config.yaml
n_layer: 14
vocab_size: 923
norm_place: "pre"
rope_fraction: 0.25
qk_norm: false
init_std_qkv: 0.0576
init_std_o: 0.0
beta1: 0.9
batch_tokens: 32768
seq_len: 768
doc_mask: true
Each number is 500 + 25 x the weight over its row's rms, rounded and kept within 0 to 999. Layers, rows and columns count from 0. Numbers have three digits each. The size before them is the row's rms in percent of the matrix's.

# layer 5 MLP down (transposed), 512x128, rms 0.07, rows 153-207, columns 0-127
104:480495483522484517455477516471492488512518529530507470539536464504503455497476507535539485464482476518494509475488521486500501511522498516514465531490512476502446480499529496470510478518463508434495534512547503532518480524489529486518495472481543488477479528480489492479486464563509524493466521494517508523508536485486514484522509535487453503475519533541480551504484449467541524508489
101:487500472502524481472503473499479481515531447505473507557517475528487543539519545485518458509526520484475517469506503519500495472508510475494462523524493496538528499509526524476511525432493470562508490481464456478506506521517538515453470459543492501452508493491515481506508492513535501511487519486463524495499535488465479491501497533572548492499498470471484508486495488516493504496518
109:502512535498538486524436505526486471479528502510530516482489524504483524515479542511494517532513484453474500500502537514441508496514469475518479508495494495518536485474506463514474493476506473473476469515471460475504493543488514489541523468530470479500487560476526517537520539502503516524462505483481539465461498508511518478519545523520494532506517471480488503487452516512485433511529
100:548485527499509467491494508515517523497523511515474542497510476522462465465494478505552495467499494504537483500514443498499480483522481469476479513518510523515496460478461503518482460525534484514491512522512508455538502485522530558556493536480478467491461488499504508540503487466486475513525497452511498515461528489513488530500546547482510487495500477486439511523566484488487499507512
119:469493534500525468508490477503533512534501516520507510478534489526491502568469518470492505505521497471531528442477561493524504465520475528484479485504445523509456514463531514477525483516501512498455485483478431480488499513514496482460475502523493484485548484504505532488519518536481491495528556478482466567489503486471489488508518511488536471491531505476515486515528486489479505515506
096:487534513512495471488507458462503463518476460509536491531489530512535502508512542489504526498503535515518471482521475514494521451478495487520518523498472503503478526487524520478477485479482478481499531526524497489509487480518493541489539504510492498519529475524521491431487519537484504506497539470460512534470521502480501430541504454493508460485519531444530481564511489509507468454495
067:540474481504474466493501521500507520524457493514533494488467519525540521476518506505494526494496438531451483515474510498467525524448510527500510492521470533499450516466455499500546469459547524504523449496529466495555479492480523493496523480495452496503499501472501514504522530518524485505502511469494484509516532477549493514507496496514504533472486517462487492503488541433531510510504
093:494479552512516514534478504493547527486510479509502530534457442494523497538489481520537465453520456539510472511520460544465511510534506448448521488495489487527530498467542480507477474463475512540507484519491493482459490477558506487498516510492478510494487480526517481507448503475509508478494523508482512525464478497503497479483491511527525501536491502493503533507531546496475455510506
099:495467537509459541506541511472551508479508468514510489459498504521493533512474489491472485504507516534525518523510491569493485458487523491483490471545484511470492487490532495450500481483506507479457482463482497543487498544505523483488511525525458502513498467493490515502492559479539506496521505477524573534509458528501453508521471487514511501479486476501513505479505524519526479442504
085:474512543507491502524468496467494499488429540505488489519527485514533540508494489510511502525525513475507453478559474504461527510476504483476498508500483475437515540489538482500508511483478504526508506505517513475463476477528554506462536486487455502497490492485486511516519568525505510486513505521494518500500523495460525465515498512476507499520528506499483505484423467552514497452492
077:471488523494480514509539503477508538496533469526475501473495502474533494528501539468520526519544476510517523522492510515495496539501536490514524505507528483500483496532476518550455510479513491529488498478475485486470527487467513466528469504520537468538530510513515460437519480505528476513502508507501497444480463529513489490463467505519469446467502513469485462518536461462536467529513
127:501464480532497505499500479503469511529517491511515448525487532525497480484448518501507551494499466482536482485534525526506485519498508481495480498483486478480494527468459570550497449530491537511478524499502459508537498513467499486468489479527519489537508505533491511537501515495491507501492443507471482438497502531492465500506477444499500492547550469498527526535496491503507542513482
095:504544477514529462479506487490497507511537506493520494517491535509498483535502525534480527510485528500491484471512518510493489490486513480506552503488458444512543542513501501551465519480454507529468504495495530486473455488512502479448456499518507507500509540514514485554450520525428470491481524497499485501476538475484499451481471518533533490524456484480493474491488512529487538508514
095:513500499533514480532493514529507541495520533515480459485463484542535490522491546473514486510517512484567520494447496477516487497527509505515482489483510495486499446505469453488552501506517508485465500511481460496512493481494476486528521495487457508490464484508490492527512503493535481557500476535499507475516462502504536503512516430529495517439570456504468506485496509498510519509501
111:495506519514454486453486448502484463512519489524462567537497467518533517484498500507467537506569481513483495519486483473486451492491511530512496473533540484468475486486523521505443500526510512492514504501536517526502528487503498496471474525490476548484514552505496495512484527506514468503534474496469528502526526485500484543531488447499459496481475514499479501535467508501546467491503
100:470492518515502538581466527511513491495518485467480502521476493501499549522516503520499514524464493559505512505498471545465461507523480504550494489502467502519484486499494474546434469524513514473504457525488515516495514495472468488489524472489458502500512528496491472513487511490478507490522526491518510464475489551534503436541485529455459540474517504511480486476499532502499489495513
105:494500490485501540542484504496487438556464473497511517493515489491495516511480472549527495547584520538478463512518517502499486513496499497484484510546490507503481449521493536489503514487465524525476503506539465506504482483504484478487488521483452489544498487500483487517500509481481487452508537501469503504513522495470517514491525508511538546502485436466531501517493479530452476462524
105:516506481544520480499536464533474476516483491490550473477536508531531485481475458480474559492517475506490514454509480498496525498455507528474496493532464510543448504449511498494513478536552479497489513540487529493437492485488483540527491500496526496489508511518485531486506495513506496527495446507494479488476517491506535519483514462458497507488500520507542467559520473477524480503507
126:473539509513473510509523512479493458514478462496517535501512519478501459495458504487479465503522519481477507513527514463493485517522490522509486533481478479446491493508504460487466482520493432521469527504455461529536458541461491548485463483484571517499496512499488478515520543507481498513478536527506518501539491499503510506480511524477483476504508530504545531496496512481553543530487
094:544509441500511493514489477478505499471510474509513439488495487508525512492520543512471477484498480549500500494487493529519467534500502449485546503505475535503495528539508535537489501506517532489524505492490508489494477486529438497469437476461525483492484471481515473530496465509493464510521485520527461517484459474543537525527502490519522519499497494479474516453551514510496511551517
103:479482482535538502540479518486529538534496502502486492514465494466513510537507457469495520513582479514486547497541501528464527519498493486475489523507504482531514494510520490461552481517482521504494469489492487533477532520482513491448511531516465459519520501478505492486476467478513526440497467521505521501449531519469520533491500472485536506455464476456501518510477505494508516505482
121:486478501503485498484493481478496488491496511490435539469512473510507501502513481517521484537476508465489506484515513510484509476491530435487516494530485503470455464514532496484533509556491494515527532499524479474535465477553499488531485546482462530466481536499522518467527494510514499496511564481539481460494490506494512492501565512474520484512517451449503486554519501498461511507514
147:515510458515483497487509500492510484498465528508488506470488524509487572492444548502512537530523507498511490480536460492481546504536478500506475537501443516514447517488536527486467500531464528502484516541493487512499524512478495491481479487494529490509521500481474558498533483513531453467546505479468497481501489489444495475489506497509461513507519509522479521534495471534467530501451
084:493501523471493473493529489468453508472477498543458496484505497515592517480496491502513519492481487449508472514488496524519512465467523485491505495529552511485482494493483480458550527463478497522516488467509490488466532508539508504498479512537519482496527479497517509481532458516539513496530508464496503488510468519524439547521520480443522501492511487499525542545483518518512480482515
109:474538431522466493541504490486506478537528498500506540521509551519514491476519498494464516513526513488509522498473450505488503467529481523480490477523521486517491530519531537481497519474489486471527492508481484500486490505450471508481476472474532478557514443484499518510513458533494469481527502499447499468517503534512495506508515489519498468490474513521531514507529430543533510522463
099:527482495506513480510493488547476536526520505476513516501516549434531508506482530449504509485545487501498528477516503481499487540451476496492561539476511523503521539508499509509489492486489460543534495476498465526488508499489503512521498500510454481504485543457469487492452468502496548479512506477534544502528470442480499469495492513453502538484484505513528494487501515523469471471482
107:530517515486478510491491488532465518437508515456524485490509474488548506494442545550519523466521505538495489484532478474511491539471473494489490485542526511514537479464476504520508500464509509490505467496477517529481505496493490477526537521483468473547498508471449506526506519494527501520495510480487545484495465513502453518504488543516518493478498497567458528487497453529505501501468
095:483500553492500494487487498541494536482550491521502492508472457509503509472476490471468535482524511514520523493460509499534497505490481488491501515484498480487558478490502482514496493498520477518529529477472475525513480525495497463465523483477521519453545509494501476516423509530468513556478522502478525503501474487480484509553493470522544522505509457476542529491495523534567471491478
095:456497493492470497554522533507515453522513514468508472532538517473474506517492517518478492460534489522471515506522464521519494515490515497509499503513521517458490491502505530511436488501490497502528463475498502467493491443513493522486447484498465494530545514475467442527498491490489541465543489510533484497503527463548542498509490484505506497467463484548475494485535505529554484498502
091:463455511531560524499484551486552507471476490526527504509497525468533480533472543511519477496503521492524511505503528467466480517509491468485484477450484494504549520513494484439529481511451512504497485464507467499514495553480513476491481483486463490477452464520513539474490526510472500482503494533504530500485494502523503455517499539515536513494496516508555502544515486514494497469479
095:490515489539474490509472481495518495509479456531518526521492519498496555535484502503508556508473527511522495475533501499437529521447519447517513483519526490510482491463497519451479486475527519473480479532465486462467502496510466535484502458503506534517503481499481517491493531469524564477481499509499494486498539498509524517541482483524519517473545467480486507506514436507520515531475
080:510486523529470497559524468490484516541484497460497466526493483521492456484495521483515493469557449499494470482513442476512512501488486481553475524512498543478493501469514536498494549502531521525535526522498502511527519423499472504483518524487449506505475530527509540479480510529517488508515486485483538508471473498502514511511487485503466504490493509487494463512472520470498499489568
117:484511538517503476494474500454477541490482545495501482540490518500493463505497488475489502481535493488534522483466478483500515486482462493520540507487450507496486501474495509505517550521477539473516530528503478516471528478529524474480484530500489446549479491518479503458447530503555483484525496537476533523535488502482484513457475480533543505545516469489536467487498519480497494497546
079:537535439515528492481485508529444526491497494511505538491511464506507479457455467485515472468450500549482485490490511484520514513479505475514535513498519507473498500550514473485486507485491457519486472544502516449492506484539517507535514477542511541468505501552510469486523490523522502465454513490530553493485478549540482487499458469505509491485481486503495507515532514512531513500512
125:510440496457495487535511470515470470523513483517479515538491501467459516448529482523547463504496533528540537503485484532516545464503507515473496515533509530512520496483487522480503514492532498517491549462498505510512477501500500481533462489505513508525498483476521448477556457469474548539499513527516495507498458453517489484501510517479517499513447502528481483476535513485477496509476
100:536480500484565461527464511462518503471530519554475476528482503448466493486473510474481462510460493511523543548481483515552472485541531493524503514538518510505520504490478542493510500491473510507470484475484489499502502457476475504528485470502513485468539508475507475472498487494485503531509487521491478490478517497542506470432507536500548507498475484507511518501551527466507513500518
095:489491513493539509510513501492479501504530502482487483456500558490494542458493506510465493529516502529474528486517528526480487488517507518567513461495456506486518490472458505521506492484491424469500486492495519441524550482549518511516440449484544440495473528494507510499512498483482461542466508495515508517499466516510506503517534528538491485474516506493503522534494489508484480503494
093:495504479458516549512503514468514509484505483488497494479498506472525466535537508491469535490519482505486485531535538499548449506484507515507516499500519465487504465519463550540503480525523476505519498515454554501551476511492478521475472514505554476496525485518456493489499448466547497518543484482483447472511488481537501543497509475458480537508500498466521494466502515486506512519500
107:520504526466554467471495461455520511481517521504491504504509498534474478499463469527513502536498488515469517498492506502530505509517451508473463529503496512491509516506462499517518507509448538508546498512508478546502537516552508550477470537468480483539535480524532486493522512470499445461530501505501490482448466487434484514516513500483522501476521480525503501503531506534459496493489
115:504492515519460532503469480514473527495525481483532500543470483491509481509496511474526500475521486466484520467533496475488480525482529501532534516491487516512504518512477536538493456500518461532475495482511518459520489546495478435486527497522491527443520484456446523484525501477517490503558494506479543521526485489490543526550529495475472478460530490505502482540523484512501482474533
118:476527501505470506561515495505512482467560533471495501511454524538476538490470550531474549517534474489524490463495471466484485482490493445537507507478488504493500517466473491460502498500488522510522460492495508511532518478496520523523498534500482538497476480524493505494478542512468512493494430455460503509505517509528509519471545528547500499479535476493509509489496518479486524459500
091:535493461466513512480545496518495470529461476489507485540477517550509445518496491481513544557493468505525506513443488494509500526466523485494511482472483489535549491481477526464505508481508451527483494484472514480498506520469514494497523523460566516481524479505498493460513496541529490488472524502518474455534495530472481475517528536477500500524526523526497511525492498498464512454495
112:446461493487497496514491527504521520485508481481477492476521457477518503495519474507516504510484534495532535497461511494493501465508529480531558498512516504492545466547525456471532535519469478509494488515507490468519488527520553486470521467524495490438471526487519465516460516476499534552488497451503537524492518471496489500528512522526514461497466501512462506466517533468514492458507
116:491500464504457531528525474498503506510494523528528493527534505520483519503470506483523486499479473498502507523513517460490517511459513498485505479528544505463495472484498476449475502524524511531505461534459481529484450517470459491513456512473475542515504464549535487493448514473500509494505481509473549449509545495523517524467490520520512496469496502489500563519507516508539537454489
084:495488487448486486506474534488472503517524525475505499488504508509524473499510498537518507506534491474471495556524532552536469518538504542468491528491509483499555478551454548524482495518517479526502499492469490508531480459492506518513449529520500458449483494507500468507499469455476510498519514496500491496520457502536510531514505508483483525496484530463508541464445502456515472486511
100:518505531561480550470503508472535562471468526525474526519486515497486519533470515493536481531480523551500526451461498504456530469500479459492519469528509507521477495493523479511496504497495453540434491487550487448526484506504506502513506541482523504491477487496530516502488513493486517465499500467518544533482518523475482521491482507483534508494520480504511472487476492492489527458499
100:489488520498495494497460501530482522454448522497537485513499512484509513500476493500519503468532504503503498531515499515480472486498480489480510559495527540508556504494467503525534535487488542440494483475458511459489460487503546502535492520497489496459481500457488477545498501489523498545502536478506495475496460530501483471465488493551533540441506490526468507516496493543471499530524
114:550476500445536464523493495495534523473481476555521519493446535481477502514518499473512497519467517493545535514492498495467529481486519477516477518472466453507537486531454511483545537501513440534534544494488477437508494527511521490487490509528495508527511495472533495473540483516521470512504483452486515506485518537497488517482492504477491486501522495475480469513462501496515492535499
115:497496494505497460511487480521504465474518493431507436530478512545525502484484508497452536512525481501485516491468532496511496518511518538546494545483493520477500474479505515509502545487499465475500458496549503483502474500510509495486552511498501514529489467436507476511530509499481473536517500511511457442460508524496518514525486444492510502526522475506513528566515464494519497499488
101:474532503538468542509474538509489478464498513429462479504493478526542523489471516500535504506508509521491483500472456491494527567495466534518476498454518506505472490459473513515482464477482517501517498489542509507498463512490462510481518482546490536514490528526531504491518478504529525499495507439452525509534511506508511452492443521504502512526510534499488517516507508471532534488514
099:478519490540524477540482533482504504506516519524455494529430493512493555487519483516507517503512505506490487475514505530499498510529486476525468494507487470487501477497517480506531536447510507491456435499512559515481474504456559441517490495503474482519536459452509497508503516464482496501457486509505504464518501510501522515517505474530487516509520499530503546526460497516469477540470
113:527527532533488546507469507489503468537451506496497546493526493505488468498512486443495495523494507494494513520516475509449516543514513477459484509482487480473509495511492483497476489482495533497500497503493512504504470460455524509486509487516490483528507511531493475556499497494491454459458498561500509516500473509500513478466502498502469516574541475543508557444513478490520541518466
103:526521539525530499540497460505521559500458500476472462494561502546534519473505510507500485504485510504480460472499467505487477496504523500512489494469526460477476492486489520491505528456474484509523477490502535482519494490524513511477482536486448497526458499528521538477498494480472542506472535481506509528490487485447499483531495537487519514509483543493536492567443486486483518476511
102:539490489508531477498516443499508502547526481498499518523472522519520517508472539507472510502506503493491529506511490516517506473522520514519476493501538518519490477456467476488512480496516515468483481506434542511529490457471457543511506514507524469518506442497504499496534469505440481497483523518499499480530495562518519506498531496545472448476520451481484481471519512479495556517469
126:533511496451457509529518451513495496537473496533492520471505532485478513504466525474526505536491486494520493523532550509493491505473457509463466442495507498508489505513530500485539507496520508546519466463527473510527521553459507499493490490515517499483444488527507494509475504480507445487495508536494523517497558523448487474509509475532546455502490473499503536478506498468498504533488
# layer 5 MLP up, 512x128, rms 0.0854, rows 154-207, columns 0-127
102:509484458495517500472541481493481490451466530473511566482533569503515500514449494552498485469511494494497507519506528509506508523473491494525479438467487528523484509503513515496442478509541489494495515467504483482474455466453503515491527477481522529535517484500485501504510471491506480530537533490534528490492539462510499538523506507472504458512495519525482504488559494518503472508513
109:424504528487509499454510475499475492509506512475524496514533467494504489537516504518480475518485519521500501464518496495502472522517519520483468481488519504453484475559467483441491521511455534511487508497546501527468502476493513493483492534535496518532514562496491509554530489516482476514502536508464484503488539495486481508519491540499488465509472507520572477511482468559494486506473
100:515485507462465523422515524501467461526470475445508534485465528526515490499479523478498478456522508474471480543447572483499513503494516521520478471512495499489486493524520519494488501546507527465483522495516515554519477491510487481488509496498558500510501521477473506494535536487467510510503543491500480494485522498519467549510523548464497482507500546490503511501499537522506504528514
114:481452502483487506456493481489519467480511468461532512506530512560535506518472446480469503485494509469477519552495483493522508530460478504509491478494526547493485438531526534506459490488546502483475509497506527559471494466505520483517531473492528486541529517531517519471510519517479473486508499487526455491543520489507498524505506508503472482493496524515549493481530525505451483487483
105:470502494488480503498526513495477449526504469530529498490532543513472489512512574524476493513476453474430484489502531443540488469509522526508522476505479527520489528532483490496530467505518474495488516498509515472524495510503476499488496522500507494451507450524553509509531472486519500529504501490477489476450501518560488500509502458502476487500500514549496499470516436514525490517516
090:465497497491508512490483515513496513460525531489469496478517520492493496510459473448474478497503536471542494481509524550522489480492490511489466502523539503474507487505511465485481518497445464511454511511507519483484515567509474544487494519535518504511521525525496513495485445466496515510447529509543495472512523464458527456501523531520471490565515525531526504520508494536502511464482
097:500496564473473522514496492523495532499460458462480499534532457538495463535521495490495525488508541518501461525550488452512495507470504485481503505524490470500481482535514466473508515493506489471474540518525549522523482496486483486529462514504508545526462523525477507481510534515483476474483518521526521530481514468491476546508484492477479483529469501447498519519456483486475471473471
104:484489469510506527513489500522503480473476504518568480522519506516537498478476502467501500512445503484529493526473498515533508454524491528490464483489494540459487545505470495501484517492532541501513495520532529485455481495476487511518524502501512531471468533510522525522497489515541500478482498513521472465521503466539441504504495511492531482535538502522570446481495442467483489483484
089:535457457471512508528530505474488473484534451500449560453519510477494552481509497497485524460475478507486500503501526496511462478506510511521503498464500506547478492523507519505512496527511517490499532505488499526560518475490517469501496547508513519511510537513495507473489441477464495505496497523478486455502469518547494540507546451507494489500478488488512471531546551464506491511491
081:530493492521524506484496494525516498466511506536504472509505465502477490509450469506477514501514512459522455526505525496521497497473497492480457478523520553518485497483492513500547518484524498469504496460538487504504477495491519498504513480500491524485470431527511526556507524521472494502527501554503508467536559500507479486510533484483481480532509480519533484497441553565476513448497
111:502524473476486513501494518464487468500510501496508506488506517482469463481479486479465444504477529519509475517461498489558513512524512516494483504520496452540481503516518493517462478474513490537501530512517490541554475487499515494509497512524527513563533505526518520526524426457495541492484509558497508501501511506508468519528471429530470474505476517513510478476523469480528490536490
096:476483478479471514532479541538535483535514509532533503504497503485453519478522528480491480489509515511511506491509488484533519429510474531468501511512522513485477509484492446486536461498490517453546488484510507544516542483523477542561551463481493504479448503498495514455526508483539518486490505533538475506476450488481515491535483475476482484498497516510496510468495455484486494494492
102:455545492469500530494558489506503475470532511450500506476514520484432497544489518474463485492506518519500446485541524522511520456505499499481476481454513474528478484473448450486528492479480507504520515548514512488524507511493545517496552497526502505467479478538498522523495474512523492508471520501523496522535482501491493465517498526490491452540538472489500477501495515506498455496512
110:473460485508466547498525459512484489488502534493553532513472497512560453446485491463479509488476511462496534529485507516510502509531495541502458502485508533470496498532480496481493532536562514490499488471507504516471465472486455489513516492475492517472497528489461513545541517474492441536514517512522487512525496518516493524521497545497504493527507517465499473531505473456516506511490
098:461475529474481522466534487533464478519466498487478501500517545521467501505496474491510478492478508501537516541483513514540496511488513509495496473508540494501492479538513549501477455490478506471443518514536495492535476451534476502509531499488493460471477514520470496492537520453493499535520515513498503487485538483480485506518511508479432481556502530481549472515463493527536490476540
103:502502443485489510471500505456482477529515519483518494499505516494517521493510429534482506437487502480464461482508543526511486492530512544527489508528465511459499502519503519493491484522529505490483505493523512478494486513498512520535521505463468502520473509447474514455563546506474481475542533523453461489502518486522505473525544484505515484499494547514539502528515496529513459482479
108:460502454499471518500486481505497501486469501514475505532499543525505487492452514539497478479457515500468458499511533535497536456553503550484507494531498519491475523502501475499520506519535514462522484470525512545514452488519472488493541467509504526477438486508493526489500549499507494565537521516557509497484485488499499486508507535481476466504536501475471465524484497493506459507520
115:434469493478429494493483519497477462520547483559525478499479487518496532501504473488494502486505512462512501482494522485524538516517504555471463512472517515479490465517502528510538525497508537439511504505528499496502465482485534524503496503482534493518498503468493513498515500471537490494515470519535473502504534484479474532517537535499463468502492475479526472484529487519563496492553
102:505494509506474506500444523517504518487504504520539486508539496516456469509467484491507482538469542499517492499515485452497480463524493526474451472501495521472500477485548439487499493451514503472489498488517523500502509500462495459500555507515512509477493528519493508512525509542519514542513506507516490551500515484469555512500442526505486476542466514530468471522446465511494481458493
105:501483522477514514473473501487460506483461480518491480524490466570542502515500466525492502536494530475504471464508520490531549510494521510449494482530433500474495510541493489471512535489498518478520483495517516496485483495470512546479494509476525511529536435516487522479520488504489496507554514451502518465517545505509534529494477496519459462486520497529491477505504466544521493507532
116:503479517474458535502504518458439483488519453488508530481458527464537480494508490514487528485513503437481467511495569509540509507513506495499469499539490498469493509510510507476480493525517514498493516504508523550497488517514457498484512504427525497496515514471476517513542534496468525526539525523502442514478487478505537522496533477462504496488516519535493513461481508530546506500506
116:503457524479462522502506529471464474531453489500522536498504530535482521525461472519491517460481490478485529507476511456489533516491507532489476502524482528491489532533510501498485496519536556443492503514516498533513448508504455500521547464465529496514483508514511515457554505458460486530544502495506484464481506488523529527490532496486448481502495485522471490522506472522491520484517
096:469525491479499529527532522528461502508510518518516477478489519511538525465479470501482470516518531493538549471512513499504494493521498523499513486504524488512480537520410486504532489499510493471547514492516479528477432448453515518508504546495476539478439473490488522491501482450502483477518481473501508491497530485515477495511476463458513501540544482495483534504510494492518498524499
114:476486476475494484515505480474470486521424535526492472504499508526499486468475522486478475471493512459513480510502509483506518529568514532516479486520481477464481511487511490480534521510573483476529513475492490503512448452430462514514483501500500548540531480511547525513529511505544488532517468480531514504518501496495488552527510536487491480511497502523517494512494466520496477492502
103:531526519479488504469500489490497515526506482463519509490510484516462499514503495495505553524535502485525521522503528504487572480458484512477519515474499515502488483574496514473537536504501539443486529459524513536463464504499508504476507540495496513512483530532519517484517466484480434485500508467518517512466491462531510516501483470502462496522470519504493468486505448553478472505465
106:467540538504476534533460518502505482503448540506511506504487484466472550485478474559485521478483501534515486454513484469510499529479516515458456511514471443515484523531503461480500464469493515480532527537549495543473449477497520497499498499483518535486495525497523521506522499517489504524520482504471507531515509507472519464501483528499487477516543495504459478518470516512507483478450
097:538459454480444520505475461497484506477521488494476534497469480510526465474465472531526533505536501472519509520498551490517501519514477507458462466476540506499491482515547543510477507529526525477503521518537542546526471472471466521521532492507518516526519495483498521492518479475528474513526512453534504464500479481535504541506520478450468515513479481491497492509532480506500487476488
097:493502442479494521474511468507475468531521519507538474475508505511514497524503459530461492480508486494483499512481491509553497468493498517516502502505507494468492484485492465511544525469518537494493515512530494475515508493447517497507513542534519496490496444500513507537521500529498489548443508548498478521488510461519478480513539535541473467491465481512558440543506518547512483473517
096:538471473470501498531537533505488503510477523490499508485511499527491513468490504476497540502479500484520509517484527468518512470472472500454531498497492464506483538520493543516515535508510501470523518514512544516558484507466499495497487559534495536509474481509558514508502461467531448527498487514495504462496460501490450522518544474503491512503462494470504462487511434477462489449490
101:511500476444524505521514491499487466445469473517504488500512450477547542435509504508478480493472511504495502527509510450501490545478526521507481495485534465555482473505480498507488495563540435522527506539528531502485488496485493496528472438463492534494494467513498524518493482508529503480486486493511516517498496507491480522527499519510503510475515524490496483448539525457472495503486
093:499499533481507530471486551528523527482530517496492502500514484434481502510512467463482489479454547489516514467483453466536503476517510469466512514507524441472493512526509465503470504516489491482473508533511510524475497539539531485523531457491497482498474496478473507515510521526501527470531517453493478504529491478480505483508512525493506511520556499468534519533450464542469507494464
111:523513492502472514528483509496526500488444497498510567513484497533537490468477525490474498515464534467509540507499499499528539485503482504445502510479499540532484519510512518472476537512539511452512506455496525495472456466526498472512482473493503525555453538484510519515532518461503497506537515513498495490493478532479462501514480485499465494525521480474483438495472504468498500528556
094:507527555488511491518474513461504508511445513475550520512465552463536482493487534498459538533493506514533523486509471452514496514525470502455480504485470463523497543512490505510527466490507512529501502502497469507544470493466475507496491583507535506519523463510473537506524496482470487498472523514479479519510461463495534522496513474483499487515507534492470494524505460514488503470480
110:478502487482467512496534542491465473491526500481483529450511566481476485495494482554516497504453481487502458514472519476493496539468531479510487468497496510512477537502510464513518505508481507446518516497503492545448452528498472527501553495479509513454476494493510503495530518516527522541528548485487503475454466518546459528514506476472490495539498520520483507507518468512490476500499
086:495534475497492493447518516521497461482537477500521522455510483459528458445526498556490527477491483508471507497470502492519490522513546514522543481477495476465498497548493496503468504500527472511538503516507495507503495543520511534507507502518555531525472499531516497529490451472504515466471539479452459487504492501529501492517478442512458477480512519477460506480508477502471513464495
095:511508499521480500506481578485485492487492509510466551478497529473503490480497465492496514475447515469474467483482476469490587485494498479498501494517513482498484528519481538484539523532511486480505533504526499505529460536492504454482522513498528514488467554523505513502472467473522489483510472478509523498548506493510466514514524499473475504500514513491449450470538450502476503538516
087:514531500502487519512437494516519513470467518528470482485526460527459509490444510532491488513514523496496494486505484486520554486508484511496455485506482491525475540474506451457502477494491491489552514490536495515507500527464515507524521460494506530521513458539532519523491524518493518489452526482481511528479540476454497468523470519523507506519519483503514500529439524520459489443510
101:496516461498477489505524549482526503453500523515476548452541518474457463478471485510513489463465492482467468492491465501511494508532519523472481499541490501471497546539528527493469482500478441500495556513531506509508492529507489469531531501498532518532477472499530503486515476489528464542525486512496502458508490487449540504493483506471476512523520536513473463498526499524530499475482
107:507509487466460544490483494549489486511457527487501517498485494513492484474483497484476494487509503495483530513493506464518497514441526520492538501534516531496492521482514532515484464510543511502535517522525516536482455507468436455535510506520518464476545486516507500490513481459516494503542468477493484471526506480574469542520544516515448488505476473492538494498495470500518502467524
107:503505523511478541510496477491496504504500474461552512478508531529528487510521493499519550490495511475497476489495511464519505491462477493529514478473471487541474524487490508493468519532518508456477513527483510474502442480505500492491541482459505529507437500493548510569529490453529478483517503475525514521478458496518536515551507518527509479530522524487461474466545492474525474521515
096:476483478479492471505497585488500495496534531497511499505498497462512488466513492457471506476462512506512491522465519511535497469536513522477496537562521514457508455556516457521482510502497528449519505503536527541484494492515472458519491479480535477490496477486460510471526497497522507547511502508491475459509519481518513516495530495499498495533520526510524475508538467564521494479493
112:495522514458480524466519468553451500502510528461501535508532534469478517470561478495464499449478523518497498527504492460518511552503523520485491511465513475452504533504493504509473466512481514534486529508533524506527512519479460468509477547476495500518530527545503524481521508487473467513478486520476502499514497473513488541512504511515479486490461476498559456513487455498485502497480
115:512486479476467516513488504478508488468471475520528524483518449551503481506473474486453529506550528504468506504514533448536499514491521528494449466469500507538485544507530526481483520535525472536526520493531507476500477513462450487519499457495502533540493450539506519467512497479516534464510494540522509530508494488505484524521485510521495486476455491475464513491527472511523520477497
086:485505507495511545514510492503498485489485505456504514498478483533473537495489469538481526501498514515554500494503550481515508521511506515522499495489428532468491532492468473509497519452485551487508497508539505522466469461432469537510491524476476518510480467497507514538518530533475490470505536539464480497481481500495467546520520473471528474506501491527503513544455453495526478504506
095:507524488486489509514502530471528496464537512522540470479491537472501466554474485525474449478524505500515498534468505475509459493486485485502486477539489533451492487542484539489504471499515466487504501434514498529501508506511538492502480477474555513489507466501504504489511532524439503531491514530521478497478517488514509516511518494498493505502472569543490485448469523543518518469521
093:523555462485493481476513475479501475485520532470507519470541521499472484484506468479492526479544505509485515492506536474501465566508511502498542497518523478478506502486563526498473490516546481502512515515510504507531496499471459472522493464452511486558501459497474509460502529507538483494542502519505512466485508458491523505517554475475461463521467525478527493472493488520539506494488
104:472489469481489500491501534510473468527483474440535535473525523495475469503482483498463467511521509524486468530458539496511497440563499485496502486522496550465482540529474479512444492518490532508544496518531494555564507488501486516501511520501522494505488488514510511530530494496491479507461547519513499489460478501501483503499496491509509496501465509529518477487529504559452490486497
115:491519521496470497510545517489480496472450535486517481480498479482499491460462524511482520510442512490449509533486534469529505488499504528527465469553496448495489530490536519492520542538508514456504535535496499458476462501477479530537510488503541529545484494503506507491518498452534507531545523482515477499465474490486492543508529471476512513480503498495500525458483500488488456506496
098:457492481476474464486533496480498493529551515527533512465524508448486479532491514474471481474505480440518505537493512527535508542488501547471516505529542468520476501503509510505533528507507461502483519501497469486528489503501541540513496542471543504487502480498486501464503454484505476586514476522508461534486488543519492496499524482516476494498533523508477481506504481461493496464499
097:486507509452525536483513530518491479513465487485534465499535457480504482505493579473461483515528541520539517514516520471512474506476466504461527538469487442539491468487485473493482487533478499509487502534529513518492494521493511475518501510482498508491504529542531508553541509462488516513489498507527478565497470498482502506530503498512491496506470477489491474431493474467514484484519
119:517523538499493497470520540505491512526497489443522510503484515505496491491522554509460519480453509492520488501501578517511508525470499535500482522488484499529482538478494514495515516510512550498451522454489490513506477507466463494490497487453511528507521467505524519503494543480488447484551540510506457537500466496540518511515506503499474496447537495500446491469467495485536495474483
104:503527501489476523493520528546494452481470512453499494491531551506502508475507446530482505496444499503477450474525499523497509532484533477492503508492473479492491511501486468460462472506503481484515511546509518543489482518463497490560510494501492474517497454514516512583521524500521501491468535520468520503502563469471512496523486520462488506541515508546486500469484516490495499508502
101:499460503492505512504492552467489492505524503488482487467536496464520435470509492491517541530474506483506481548499489519513503560479505521511480482533512515514496510493501464493502569461539474482515520476474526463513458516512533529526497481497480533460472517510494518489512480517515532530516485449492492508461491455536506511523475458466486508527476524535481511521469493519482487540461
118:496516528490495535463477493541517477502487531482553506491494497515474483492499472467483511529482526501543502539515464503498504458489491502440494492481464471493472501531503490481498534489507517483488503478520554508522502524528541465520478508533502512482495481547519533561536518465534446481445523498505509542473539480458500504526467504469498463491485495509540485494518493504457468487496